{
  "hidden_size": 192,
  "intermediate_size": 512,
  "norm": "rmsnorm",
  "beta2": 0.95,
  "weight_decay": 0.0,
  "max_steps": 3882
}
Each number is 128 + 24 x the weight over its row's rms, rounded and kept within 0 to 255. Layers, rows and columns count from 0. Numbers have three digits each. The size before them is the row's rms in percent of the matrix's.

# q: layer 8 attention query, 384x192, rms 0.143, rows 0-95, columns 64-127
# k: layer 8 attention key, 128x192, rms 0.139, rows 0-31, columns 64-127
# v: layer 8 attention value, 128x192, rms 0.183, rows 0-17, columns 64-127
# o: layer 8 attention output (transposed), 384x192, rms 0.164, rows 0-17,32-49,64-81, columns 64-127
q0 087:115145113143136118122131122165116082139119135148127179163124160132116148120117069134139125120107117080161105159136104133125107134111149143112152131115180153104110104061155122105094144112156136
q32 089:162148156092116161132123124151084128166133114142178161142152168177105119123150120139149138114130119145162163135122105132109139155132130166153117124144098082121133124128163155174129153161097159
q64 078:107160112140106086105135161125088122135125133133137159114086169123128147134103103123136112162121160164134159115188149149143183145146157155121135120151134119112132146120155156116136127113097094
k0 067:131101159130176163127137171137131115111128121120103151142117141138128121127107121141109158146108124153149093135088133053091098113145133104120113147079087162090133166116146130183129166132093124
q1 095:141135060104167151093170134140102098124094111126102125086172112124106153125146096128102120127107112114116108072160129151155127095127104114125112097117114159114136132154120134162125102145122131
q33 095:106096117120155105134119158141102101114131130173087135166135113140090128113098114151105173128128151105132124132137137088128128162150133135134149100102123112111088110141131130176112130146073153
q65 076:094168152100131156122146095122104108128153092139105128132125161143142104085131106117133170152149167144150131111152118105082140118123075163155128108097158137107126093096096176127098113087159138
k1 060:132091156152146113143071071122140059092134141088096121105124114137077147141124132089125120137123082133122173083146118110164143088168153124083094173100175125142097128100180164142122092112128152
q2 103:094120104139119119132088107122099132127138040121102147128157136147146118123138088161092121126110117127161098139114123117135152166184125127146180106146146185133134113070116125142162161150104128
q34 099:155163109093084124119160107070103121125099114157151168110116133117096142107088125139125145125096150138152144126111132164117127129112120142144121135157102115108136101124182124110116145140115121
q66 089:165116158125109166132092153092124116097171085137160138120114142110113149157136130110095125155151122153155126119091135152153137086113107157137150160115109120128145115144092182101108111097094187
k2 068:142137114166170135117148135128160132134137143129107148103104125153112097137114131106140128106118158174137142130153148107142104155160131135114087145146167144100111136169139128138125106115152133
q3 092:146111144120123111107148133132147183128097116120104128098162153146151144152103154146145130141128151144143137108112127110130104115143121062174120143142124114116157101121154083169079125131124150
q35 098:106101120164141125120146109110103158097159109140117084139153075133165144119146216141139098128140103106141183134122151088137132139114125124154163127126123119140117165115148169136108118085121124
q67 075:094089129137181143097134136152164201114101090128153106109133126157132103144108143076118113108131084118115125137124132080133071140124123108123084156130136110141164092139186151101112102188096136
k3 080:136155082065108133116071153132153093111119133105118133091103153103080097108103174150104116080097102108156084112132131149136128113170152126149132118156141147088169176149134119153133169126169158
q4 109:136183151167129090100164129109132113155116143162137110165076090114116113143107118123135120132141081126180123129133145110120105161116149121117113146137106100124078132074109126148151127106146150
q36 109:126164119137136144133138155119094126136117082128110113114141134104116131153158134118096107137122110144097133105127159127137139154108145127122116119181113126104144095156159143093103092113129163
q68 087:130096121149138118161117129084136114134098125136145160157155156130138135124180141087166158124121126124089191145150133149117166134130134138125161120178134151106112130112110071155137130134140157
k4 092:143113127123177100125144152111133139106110097171160105086103127137114155145159082120078117136149149109124141124100114146141157132151101107112094135087126191148122147164086184127105113138184121
q5 111:163123112134176153113079119107086132145116110122121139100079130136142099157136086150085128102099115124120117155142076121138152108134128098150113163145162129148118124093117113128076137150119136
q37 087:076139150116163159142117144129093092111167099150132139135130133145142153135096085107128107076095164122099158152100130171160138125139089167138128129113140110145130105145146155134140130134086109
q69 090:128148138077087170126140108128139113130084128149134112140099187118111151105123130123134165157090149151110131134102112151143144125130113188110138134073116097138152133143100108136143171147079155
k5 087:138151147136169137094115117118110087157123145091108147152137108139151145092149158123148117117106159152123111154157146123082148137131158144178114106139149131113157105100150113118103134142057128
q6 108:152103103149141135116114197110139152156114157108147141143172122182114137166131107147125125124161114121117110140106090089110114114155104121106085169160140181122119111104122166147120122134148116
q38 094:142148087111165119144106144161128151149111132132120134159154111110129097120097146163128148105122129107127075147153132113149143163143152111146162148122145114116116119089155157167128148149155106
q70 105:130151149097068113131123128168131141122107102116124116136135110119131144130131136143141123129137091160118168147110132150138102125170130136158092143126152139071166128101124155116113111183119170
k6 104:115151094098159121137134113105104157104163150132076137158158097093105107175056134121137085103133105149144107135123127136135085169145107136146157127095131131130150123109092155142136101134141130
q7 100:148123139149105148152075114154155164175177133156117145132104115132148121152096148177154128122149138137111109134119133085111114093147151122174097127138123125145103107113125111119104098157129097
q39 097:147128121100117105174103142150134157158076145140151108129075097127102130097091159123161094130125141136089138110161137146147111128080126160109115092138085134113091144143130105120093149109104127
q71 101:095113105122105111121160144165110127074131140131152135090146116121139123132159116105094136103111115109107089090182123092130078110130094140147097126116119122147107139139122135118146132109123144
k7 113:104115156107134160127108144070175147105151105129168131105102117112136091133150101167104089085134102071105177100140145131148145142074146125107159144141162122105128125108111128126116119130137163
q8 096:174134142084149155069120135118134158091160139129151113127117142105105110145115148148157117129130128138146112108104078174157125083166097177133142084118107133110162149143125155135094140126111085
q40 098:149143080127132149109117092118145119150157145131104166083096146132155116166113111157131129110143125149101176135115099148153129149139107136120165079138123157175114119134116115160138119122103136
q72 110:143135106084135128112081149125096137156155092118107156093139154122131133193125122127161169106150125158097099150078118110111147150115138099106142108128121169137158104113117137153149116108119105
k8 122:119158107143130140132115127100133143126159135142141114144119128126121121138109108146096139144134124131134121178113133110117156114107156127122174137082121106114134116132129135143131122154090119
q9 085:127120125168123135147113148131090141140154078122126130098164126130148117158108104119142127104136167109100104104110130164105156080092130082114139156117158106097147159134184142103139141099146123
q41 090:155189180138068122136119082085121119178135113143093145123139136107086117115096115105117090195124160104119166140137134120113175115125157135107079127124151098156117139130139110120121142113138143
q73 144:104148140173091144132125109090138101164102132166142154134109134107116094096073144117138083146149150151171148120156143139115114113110133148100120092117099116128131142101116089108110132117113125
k9 123:130145160156125095089127127111132095130131113125170156138123168094129101104134161107142143160069097131170150100104110145112139102158119150124111112084165131176106124149139075160117120101115153
q10 087:126123144135121098140146149125116096141151157136064156131123114114148158101127119088134140105177124129135138126154147142123162161109133168082154072139123121141129109142128143132136077108091110
q42 104:120171124132171087144154136134116107094104127148149131138110098068123173146124119174141118175121131117130081144165148104155126096139118142112147153133097136122100109088116117145116108105122147
q74 132:113158136137166117102085137134142096107124123118124134105109137115142111179113118097155142144087106130155107121174105152121095150111115173121133132145111121114123151123103114114143087129145141
k10 120:118112113123163105139153142121171152121125101091135142158139096123153105158087077122148098136159133135139098128122138146120115129114098155104150124139119140100148117101140135115127145104138149
q11 086:157099117089163090111134125103122152119134130141121177132127060143148120127114108111128121176165109117108154137137094118109128116115163101160116136138105152127148127112110121079137133186163135
q43 101:129115131111144116137120146123142129153114118150108122136103074148141068124154069169052128122123125090156109107143130147177127099132120126131154142134127086100143121162155094112139161143129119
q75 128:146060107103104132140133131113136098100109130177102113119107095133118109161111105133141147105119157089111142180127096129152184091100143152130148149142144141100129121128101094084120154115151133
k11 117:109173124099148098119130114099104115115116123148121161176097099089123094138121105134105131094115133129158133111163097144165168092112086108116137118175139144141106126149084106167103177137108114
q12 097:151122153119113078152127124096078136134118158132123141128136137115127098089090127135119087145151190144130132144168145144131161169151156139110125155135141109095128152158092062138148121150146149
q44 100:108141154123121140100093123140134144118083131119138148135106118118138153165095074121125143103072166132125145138124152131136132103164183168140103135118132105121114094136139117153144141132123122
q76 155:102127130097134128107130098171143153143106130135132129174133118112154144142118114138139150070098182117148091111119144112131128152151172101162150121102135128140115083089121122152183129114118138
k12 139:138138112113156139159114106200130110145139148105074087152136102145105133160076129133116161091084149145152131127127166143160131118148159107131121108125101120163126152094119101145150117105134103
q13 082:117105154129097109106111128123091152129119117131138124122053161101114175135155119128113106118111124136151108097160110120132121101147106126120163151129116114127132157137103124106123110132130106
q45 098:138129086174106126144152096139122118115130120167124111137117130142151118127084146145112147127148137129121171137119102086137122083109115157081090156115134117106133137118135103085146102150128137
q77 125:121094098150126097174145115146133104163133116129131119155110080138115101085130157120162135110130102107118122152170146095151169125124094132139097121172114095073111114115156145145132110147133103
k13 115:130083088136137117116160095126088129178126158119148099109115083142106140127128070138128153194105128109084160119108112133157110087123143119103112107149132119137155139101116120127123149137113117
q14 099:092143109118156112085115121145109140132141135148122082154136155121150137110104164116176088154156120134159145120096141153108155128124113171151116136108105080093157099087192121120097090124120127
q46 094:143127155150139132134113124126146141099170106096115145125103154093134130146134170115170127128125097132153107137177137123143136171130166149140129101104131103125072106112143172131136086161117143
q78 136:106142148113089072123107151128155159094140177099103105133147160139130138123145174129134117124127076155134098116155107143120108161133167126113042121116154132125109101102164145103113082118137160
k14 121:150119127145104054145147142112147126162135104134126096138152109162119124213140155135112101099124086148122092096129106139089137113109159122146139113124134148126129120116112085119187122063127111
q15 088:117143127142155104105112171136111118164119088123129115142119129127132147179104146122150138118142118102174144117143124117150110171069127130121079106134142103125115080101123162145119120066143132
q47 107:140106146125121073127144150117136132129119193137160144128117117146153168152117169136132114152110118151107122148140092150161145147124116155123108160143167120125073122084117155128186087134078134
q79 151:138070125128088137124111177094113125154144128117178184089118127132131134129090135150110140157114122139100136155119102161150151095118139151126104130151151109092119146125159157147183131104099136
k15 129:140121142106098107122110136132099124121142080110159150143143118135162111132099142156115118155124124119117147162152151128173151101134153128120094101132135135102105153138149122141161117097122134
q16 088:124095162123108068174112137141120122145137139140107112153139112094105120105139139074121121176151106122103142130113172155169142113151129147138140091109130125141126117124132124143170101125099111
q48 079:155148109137096140103164080146096100103173101105150146104153120149133143107167150120097143131148124155121111124109100141110068124094087103104122148121117164124070114089083150161105172132151155
q80 077:102132100160112119089134107131093117112110131151111157108100175117146144138128096121127133109139112122111171179163134154114114072074167105123123167149138126124121180102143142107076120145161103
k16 068:125090153158115141135140140109149147140163157136143100099164138121153138120138084105139136123115136123163123088106128108158121168142134160127082124138135132139126096098127147102172104091115158
q17 090:127127129152105137139157121134164112121105118156138099161106159094131109119144090193104110145115082105146137098127134117126144141145141115139157133131173117167144157173177112112124109133130111
q49 090:097092133106111155092103138136144145170133149095121115151134128166096138139184115146109132147142123172087148122160097157128116136138121126097092108147072145120136104117133126169130128136124133
q81 072:104111129157127146162124091147174089168094133137155098108148111141136120119136115175119132134115142097145158191112125121111174123168151165151107122140138161107063137115137110141136113132138124
k17 070:095154127093138149097122160125073129145175161105119123112126116105105170100100123162085133125151095142141079110141104089154084106124119139101127117084136133078127124143140124119150101112126127
q18 085:149156079087126117093118093147116181093114142121124136094129163136115159128135064132149170143091130148103137123157092173124133118122159130146158142162101091152132101150092142117129158153125118
q50 095:128153127097138116138150135144057133146165152119096113142137121101136139066164144156120131081154127106125193129152094153118154140155158141123121077134095156139140143137093123142140149149153087
q82 085:125130139135123061134145107102118138189109120076136154179100145102105065136112089137129097137129115119163154126135160166091148119135159096155134150125128164157145116119108095156136144143125144
k18 073:104148099109161124148163129100125093091093109100116108104139111157151178106175145132083122144104095177129120106160135150195123137159145116094167135105117174107145155132091157122103145122116150
q19 095:119082157117103176153080135150101169147142147145122175134154129120123147137141161133093173123114116163126114107142100143076142110155107130139073159140143153137117122125116115137100131138105132
q51 098:172107124136165135117134157159165113151156103117137106137110087145150127114092135118130130147131139108139127105150128155138092119117116123181109119120099137106119163153104163111155146133059143
q83 081:068146131109148134175120091129112179125087096153114111111097140155147086148119134093120117125113138136120109129155127129155132093121106109168128104101113075122107122129152135127110062117148126
k19 084:096110117120136128087133113135175135149136129129146128124118104154112110127091152097163111072183081119114110119137148087112114116061073144140131131151167150156124132132162137146146135117108116
q20 090:134154112150140126119146131103136154128104174124142122127100110118111131095115153167140165144156127100133149141115096092112108152124087100148118113144150114075146100124155130117150074115145099
q52 100:145131075147121112133145102131098139128147129145142120119103141128141142097106164132088132133158119116166143112124137116102105140127147150124119122099111123117127129109158168155128139112120091
q84 087:138100118157152078098116141187151152120148107121101135128129105130127113147126141112149136093140116111185161081114083125117105161143144081067103095148141148136120128112116164122107106122163081
k20 076:127080142128148151138119102120076116116148101110090110126133172145136113123124092137071121093125138114161082136168157112103144114083127129165148134122108143117142085110118100122126165131100138
q21 094:107153113123115147161089128110160067123092146158107118136117117128129150127100093165178129114153136097172128123152126145140165124138118129159154139143163129161123095126106119118148123163136113
q53 089:156126132126141149152114134116166126132146073103132159147143156121125134122165159137123136091110122158118100099148135172129190123120156113090090094130139105120154103154090107150135150145115122
q85 097:126122161113110136131136128138114110156120120143147143161146126127148112138134130135103144179075149158146157132110162142128119157123124146126182139122168155131131121092136088111129144118121135
k21 089:091107082148141126122132122159128111136140128137149140151089127081131114152117143129180102140158171127117119154115130133113158136125158136140114122102122098173140114088139193164163130109113075
q22 119:116130157083144146080094084128160120125098131096142136145146143134138119154103180087161138121125140143096103152091152168094153116166098123183114083115144103107176081129178106109101121095141155
q54 108:136129168155172129145131171089099102125139131140118161114052099123090127104144113100120131106131148121136153131139120124138155117143114119083114086127126115145128122148122137151133125104129120
q86 100:171126140120139146151156121137126120126165122118120130128168106117133103101102149136095140145180137127094135103129109131072147180130156115117099063148166169115135165118123167094112128112109125
k22 101:090140131147098096162065176138107139128192121132140100162112138140131098134106164116147093100122068140111116137130105151114149156148132129124127120098132081110149113093081143135122110103090118
q23 106:112162136102131122139117137107100106144106154112161142125092088088138114115059131083100110122096089156098160174176112143166144144140143128139123098102110092145137144128135118142134128095162125
q55 116:087147176104125131129135129110136124163099085153122170144107132130110126128118125103110151128114177181139126143115112162169130089106122110159120072138130149160144103112100110106125145166100145
q87 122:147156160097116150139142110123135129133086125160117162153076159117157132111091115151109182157112167156131175168111148159168135104169145119166154151096137128173134120126136098137137132170123151
k23 113:127119149128123121127148147120124093155157135142155129100127128092153097106136074145121138111128136125103141109154149179153153109100167117126147137081108145140155101117100190168126106072104133
q24 095:129136121099115154157125140165140094137114132139174112115125112124131113119143080121125157132134167108136086125104136133137081108121123199133124144130104140141103106121156181112099116117130068
q56 098:095112136132126170131151148123142134129119121126092140153139173116150144135104136129122118125095183149126110129105090119132152114142151116126103160153110163119110100131131162107164162127149111
q88 127:099087128160113123120173148092162098130134122163145108128112147124145160136115118136124074121129154143090128075104118118140157116174112136098121159119118141092140128120163126098165152084114160
k24 116:108128119147167174141117173136131147123106145076101135136136186160121099119131136126108114125129118164116141131146141094156147137104155128100122153160117121123142128126146145101184111134122155
q25 094:112116124116124186096142101126117140117104124194120149124136096136111157102109099112155128112155116121150108085122155099193113085103108136119114110119138084114095152101090131166117158112171161
q57 096:111133116138114121097124096131106094097144133120101095113114111114104123134118118131085126148180119153131078102130120128120144106134153120123152136123112129101098178167125128132152138135119108
q89 133:087127127123113131106132128128122117111116122134125119120108132116095141126156107111098118177145110108132145102112103112144135075097125131117155156120088091129128193114120175139134133148157096
k25 120:108101129112106125101143104091120126115105099171120146090126111125136126116151134124104129135112156138126119114145112130173086132092144141100123135176105131097146178140103157120131165120124110
q26 105:094109145168109114140163128087127110147134141125150173101157120128120160089121147129170103116160142170157114109151165100080132097097151180108106121168164148125150172156143149116086103089133080
q58 095:136175139182155140103150153137103163126167169114115128173138141147147116151120088162136145157117173089137066159153140111143117113140148138102169147133125140159133161117155131154103136118168098
q90 130:111142104138118140099156133141102132143110139128126129103143114113127093126120103174116154131112189123142141149109108157108099111132112110110163144124099078138143125118140167144180109150181122
k26 125:108139098098134139115098088112126133095160164137115127161132166125137189145116119130136172176103125126140073111136138161151110149108118136134158122126100151127148094082128133133157088159162155
q27 100:129091143151123107106128077157158146128110151073186102120165137137107101125142080078152142135161162120105143118136095124125139115176099126117137130149101099164137113148130147175141109148094122
q59 088:129138107162145146127100156094118158143138130127139170104143137121109135151160114136130132114125134127133171084131168122115131131136135151105139075177129161134128179139136159127129144102135118
q91 148:132112112134107144206110153111172140105175125125149145102208108135082151138164079157174142116148154166149133098151127111123105137168162164125087084152139150159119110138134125147117092134158126
k27 121:099155086155139118112125162116139153104170136150095117106145119162096132150135118146132083079139129094148191095161107121102154112139103133145103080176153130120129130121132121115137108147178149
q28 087:086110141135119122135177119123095112149099189101150157144121100067166097107142152119145139094093110128124139111140105128166157158147099128156062115130100124142121095142122146116158145072088153
q60 109:084138126115114159110106138173110123129136138120111146118132127132167161140123174150130153129099168069071141133102098133154148143136153117198174132112136137145118112116139147139124143120120127
q92 136:118126139090116152130132125115117115111085158132144120151167129156134122123142145103124157163111124113088076138120084136146090096088137110153120150135120136159135091140117113067169134076118126
k28 131:139117175110114139128070112161138164093091137113151122098091146175193140158144119124121140118118149105101152123132081148139098138133129122173145083093145098167133131125093123109098107080169125
q29 090:134137113166127133132074123136120124152148099099143116118088151170110164159131139139137118103121187104150109145142102109134162116099157113129161144144110075124153126177141146104113085174162108
q61 087:157131168127129165140090142127131160099120069147119158113150101171112145118127112099108148165166155127123105114132093124104147102147115118154122104097151158142135150112166147112151129164102129
q93 140:130123098113156167165170105124126175113116130128127174105117119117123146147137145110123125128094167145108135139129091125125121122112074092145109117146119135131133152157139206093127094115163113
k29 125:150113115122131176135136095125162166132095145123144141100118181165119144098121135133111118141151163124127095102063135131128177108170099087129128134151161085116136159134116166138126095126145158
q30 095:123086103158157150149127091119123145147149156122120128115115142091113149118140140105114080115124159171107128132107137128141155125158146102083077124125161096104123099140096126157112163142107126
q62 093:166125150145082117095095124148170107154159158134127160139138144085098181088132089160170145157079121143105086141159143157172170143120118148090134133091150135121115139115099111103111104144115114
q94 120:154156174146119116135125076116183121128142134142135131161137144102148128136135132105131137118119093156106085141152125120171168156126078144166112115109142114105102119137073119122106113110099117
k30 114:152149139180110116128154131131136155166138113142167156097100119109166173120176093133131164125105143183106131071168174124161128124123109149141155141116140108082101113090093115178164106127178097
q31 095:122131122110156111105081158094152130147106166147132130163138107122092138086132143107171111101127097143145080143121156128160177109150097136154173144123158084108132135096130113095137127115146140
q63 117:151115120098098143124108111122123178129108108176121134114098143134112138136106134136134101118137102183140110140120067162150118123128090127115115151122097080125110129078129156102138105166137135
q95 148:110089106108116127148140109116128163104089120166138143114128159171147148154129132131129137103125131180111101147105115140171122132154117134164084144129113111119127129099107171127172077168117127
k31 133:115073098149075133121156151113102117132148123126138143136113117170143132147095164133111126133092093132101130139103079184097113129150114109144120153136133132124117111089110167108184099129124149
v0 085:128090113141130147135121144142107190130124111113091136119140141136155109129118171155127124121099139148089097100055122126144166109187143123123131083086123127099111187161147123125118104119131152
o0 095:101110120145153138102173113149140166129093107095153190114087100163127154166141154105147112114088145119137082116148096111108102141116116108161090143149107145096134110106107160106202118125141127
o32 093:124162120118123126143144137108108101129162100118132121134155092125137132133100090127135101186153095109130098138158122109164143120127163094166156155106137151140118102116133109116096133145140139
o64 104:143120113149139123158132120144151109083146123118127122107136140118111146114066139146109121138094149105092181116069170120119114156165105185106164104159107099156107146125131086109106105120103139
v1 082:156111148130089120123119137118081127090123127092109094098152133126123186135135117122125136065129149141104134110140122184146162173123152128090117140146147118124157131142092159131124104152150136
o1 090:177149102130195127135125174110133126154158133142099114118153106105120149142129179116141132165146110157139098112127117151059105132124120099093166117119127160116132127091117112158148094119137089
o33 079:122156140120110095149152116154143101126132103110144135118121128118111085110131104158116132159162077153165151121142122085120128119125129155115113159133135135150103099127141111176113143132112164
o65 112:097121082125113146092144139113110116124165113163144147125122110132151152178150111153117097103115168089124124150095094151146153089109092110131128136149121090138132128108130143132120092132139157
v2 084:093118164155096122161120075111075140110104145113133118107134149137148124104125156099126124085180142095139188162130137161153128129098102159097132104104126132125158092119109105138123134130080089
o2 087:126120163129125131118111121047088106146110158135114133135107104148125159107150125114139184121168107138120138148127135174137084187143120124108139145128127125076135120150097083140166118114114126
o34 094:142121108130145151129142171114131112138157126108119141137129143136112127145119132123122098159126093129123144121157109088135109092126193115187098103152139115165086158093136114169097114148154154
o66 105:077151126127131125118110100180130167099134107127111137118119179134105142138159124108123112112123172091191138159125127096138183099130162103125140107099099147145144116148155136163143120122158144
v3 082:113109136139176107126171134084168125120151112135131141124130155100126145122143152127125138109150120129157124108120120126118099126113143146133112171130097168147113119137130112127102134132117147
o3 086:127120119187082121122139142108124122147148137157132136130120126147124122143142066139163102163187098137114145109105123130098143181122156127092124145129119125092126138133114132162146132170132115
o35 093:132132132136073146146126158121156138148117116113134117118072105126102097126116151107098181133127141101182169153107121153143116105114165167094145105100116157141166142080132086138109160109100139
o67 098:114097141111163121155128154139114163117128103135132163117186131131119140132140120140120120140095141171126086100147120113107113127088118125163125136126123147137174125129128127106094140146124152
v4 083:127137163121172085169123121119120137120167136155135176122104135130133142132137141138124105069144137131157154112102129113148147112084098151166171106129121136162105171136092171120123153085105176
o4 087:127137084141121125136114147153152142125122131099136141138165110096167184171114110123120122196136143164105131113091117166121161130120120117081137142123117141090150149140110126111124144176148149
o36 082:102118153109119161093120144128154167135134133156118093115099117166127125178102165105092112122100151102159115125129152102105123151154127132156100146130131121114129106082157079106081091074112112
o68 113:141113125121125124145175131098104135171093147179122125148117143153124108094090143130170165098121126144122125116135150122138107161106125149135135125135103110169126136143119136142127103117121134
v5 085:153128135131095169125099113117150168092110156163156152087115103111130125102109119131152137105096097137143124110099102137097121068128120120143080119160116108123123173119108134148140068131181136
o5 100:120115067142157097109144141141092137130152099112140119094095108100130113128154121150110151132138135132132127132123132080172104141104109164146134127140137126097126121131110191141112118136139130
o37 095:128077158136124123144154149130149108162115138117120128115134126124162131073097096148119147117120111133081128142169159152088130089121160125124134130097119130149123075129137107154162169112115123
o69 099:079115134151136137148113135125161159119123151146125115130147124138121108122109120151149108114138091136165143132112109130110126099140151105137108121178150117164137154098139108166092107112129183
v6 079:115119176120108147151141144146120125160112106159105135131093142137135145144155106127084112095117144152125141122150085102135124148128171124134106137147099135143098178142136120154160139141129150
o6 095:109130088132165093127127140162112117143145112127136147113168124145104107132139116176170109084135110094182136130136165131127150158150115143114093150124134092138117125154102125129141142073131147
o38 086:124137120179118126115116113114118146137144145158117106107114142180101134103070119133136134146143123146173157134145174157152101117113109114137135115158153146102137125115127134135100162121104139
o70 105:147128170113163169117113102098132149154101136139124098137085170102145096149144110108115136119164132132114153127138091089097110135118161130166118161085144127130128111111152159125153117159170118
v7 088:156106113141125156132166073147156110140113145161126105096164125117112134156120125078141114137160154109093138138102127087100094159184093142131140083081144088111176162170109131156167113174090141
o7 094:140113138123124148180161090124089125147134112143164143167058080138160144138131145175118181156131133100142169107161159131116110114125165105127136151143144125144112166098147107132119117129134104
o39 082:122122149101100115110076163111121136110145111138094100146114166140120087141133115094104099106167137141139102132153124127153136148130141132178127161099130109123115100105189147144106081107103139
o71 114:148172099157133108098127120135150131088134128086124114081143132089094120177137133113121119158151125139099139128140098152119093120166102111154136123109133138160157138144143114116124182144120173
v8 084:099080128102152142079152122147116136113136141106135151139143107153114156157151108140136159119146126110104085166105114112126134127141133121155078144166133147140108127133115137149111139143111142
o8 094:125067142108097139129111127163146157135148137105106162075112141123131166135125163105124106123134111145107130158152138121101113123112158161107126101146144111136137108114111106091143104126108139
o40 091:158125131115179104172115150110140148172128161110100121154098152106138138136121120138145098156141106090113150143135137150093142109107118122108123155107114135127140130134136096098129136093175131
o72 105:110085123157151137136160121097133137102141143166132120167082110110119148120143140157098174121119151099093123129129126118109100138144147071153115121120132186101111159166124152154168105131131190
v9 080:125094138085127134135119173163090101149126107155112120128147051178120128122129139143136117092151109111136152166145142148116129115167066155120091090146111151101119142106115116172090120141097122
o9 096:159117136142139099162135153135125123141149105101086109102102101128119130106137185134167099153094082134160123110178185143101125142154100156114082128162144161117104134099131147106135132077144133
o41 089:115186109156145137133173107112121132160151154136142119161140167119110152155118151126138137135128153121141089141078084097116138139080139104149152105071120084147146144122129136113139131134156128
o73 102:107098107093167138098142152113147122084108119151169119130167143155163182159113121085086116073169109112102121123135128120141144151127123153138131155152125095124092094104148130181126122118134141
v10 082:105115145133170139165123125150130181149104118134130157093127117100113106136128129155146111143158117140129151112152124138148168157126145122117161146138107081101155135132150117095117137129116143
o10 099:161141104130120131122153113130058099137086129159098127129099139104187125100142168111151145106125110093108113173135144108120115144107113123129109105119084141123169117087122139144160092127137126
o42 085:161157119090123127097123132148120108068119112086151074105162167181123119135146134132125164154121112109120163152116148109128127099135167143169126137145116152118092174175112086134158135108104110
o74 101:080083142154114172162151151090141146146126182105134142121122088143157110151087119105101106137113115164101139133158114149133096125113176123134127133143114143140118100117129168109101144094177120
v11 083:131102135164103097131143164110101088176076167157133124153094156099107125125121142152155106142129138120103167145134107152148129093100140126112136117140142147113114111163154133110116156096123107
o11 089:130149110120185110134116108145148128128162171126110154123143128127168127130126129144127134149135149146139087126097113091153116110170126117179155104151149137150121151106075140099115119179098145
o43 085:159095154101136128119135111148180131102123137142141136162138116131154137159148154106108132136095130144106082100158156159095117104129119132121143180115126143081094115116161132123120143142111125
o75 117:108135119155078154130119144112145133130119155103154135129127178134144116142117125122127130125101113105125161145135084171124124120080122099088129150130136120117106146164131090129141144094155132
v12 076:139184162157119082143119114151161140165131164152118147095156145122087142107094090100106135093169123130140140111129097108102118130098145112137112119106141115143160091139114125139091119102121152
o12 092:132109108145152093112109141100158155122131133138141155117171123138138147120152159098152132160136094114136128118122146127088093128079104143063118100167103120102153125122136121061147130068117098
o44 089:113129128095120158124112144113115098110060133160189088139096121156150142130138150145139147110115143148106090157164171147147117133111116113132091179128147116146112096094106155119134079150131134
o76 094:113094149166135124179108139188152157131089133118145118171129147145138154092112106105124147081126146126111094162144109118121152142131089117137127126079152137162114135109139170140170125149089167
v13 085:110146133108117104148068119113116157111142090130091109140088150096104107107098131137122127130156079134133109152162134122168129193143191117142124159082098090089156122120105144119079132171116169
o13 090:132130140138103111134132108108120151157136088105143093112150165128103164150141129095140118111173129098130132111182131145102116134108134115149134085128140107109148116131148094127155118114143186
o45 086:146100133148124166083132102186149102109136147154156134149138081139167129118118134135139149118124152162116120116089103144135120124138099075088125124132163128139095141074115126170181136108108102
o77 103:099109141128138097157115147115144199144171161150113107100103120114135108102134106132118144138127090158132083158159134171132103154176144127104125120140154109169112097141184158141118092116153146
v14 076:131207129164114135124161168135156138101169049146132140173152099148134181131133127128124147148164164119124103109100145185144130144118179133150138148143145145136120138150119102090095165135176126
o14 087:123125111146113111130144087128127096100137140095154123133100111129118145171169107124170104126158124102160180117120110104092190168123149181107103095111159122125137139115144113148135140086101102
o46 084:120121114097126111115118124141149095155068090167151106142124155130165130143102095114147144117137127152072140149133137170115141108150097154112116171146116104115148100145160192081163091119131155
o78 102:133165163112152122138144158122063155132129100141156112155152076110111109127115132099118142138129116145078108127081135148116158151103085142126154136129113083128150139153119102099118150158158124
v15 082:118171182126145175114145150132146066157116084163135135123113065107102129166115090124164083124125139158152176147104129118134117144131123132108125131082105138143110114116126107147104095127103172
o15 093:126100154095138106167117105131091116101153124120078135136070155140123103080110101123119114126116154101140171130105112161125174138153129123114145124126114144143118111157115128141174136126108078
o47 083:130104138149079101107156131125119153116109149111169086144148148118129155094164108126121135124117128125138090089093134144127131114121120119148148141136182122171130096140124104100124113102163140
o79 100:126166154102139168117094143089143101126123109138103138130131101138156137156087164114118094126120123173088111143118126124147125151129106122112147075116132100112153155137119117121091117095117169
v16 081:132158098133133123148096115119134139134144135119128104084124121133131130118101137139109166130112078157163155132144132095138125141108148108156091102145123140145084172156100149170113121082085163
o16 087:144143143108104093152142140125138094123139130152154090151122094126083106147149122143115132164143127096130148165117119124142184132154131173091102147177089109097166120132112074111140177115093099
o48 088:128117158121165135151161089114160120104147150098116131184101138129167165108108127090136127091118149110153125136137177123147117136135105135124174151132150115165134129150131120089135195085105088
o80 109:107169100101130132113113157151139158119118075147140149123166118084111141134082155136185129110111134150117174071114106139115107130131176137138143123119116137139080120126126143145148088130162164
v17 077:149086119112181151136127151134122138147149148118142156121091110140088126078168085119162131124151096127104124157112159088140166126102109134118147164182162145140138150143111115160097155117128101
o17 092:136114160148124161086114180110127124151157126124126128115136137136130077112153102113103137172112162140161115146168097102102150127116132099128146110120187130122130144131143150125111134138154106
o49 079:152164084111089092125136110142140100136131109145127098168109141099181116166087162143152110109120098113139166143108123183134119153156119142173138120096107116086116105108163121155160118093115169
o81 104:115089137141124148157140087098135141103120098169148170167126098141159134118152087109129121105111088123095125119167123143120118136115138151086104179134130146160103112082183122134126086134116095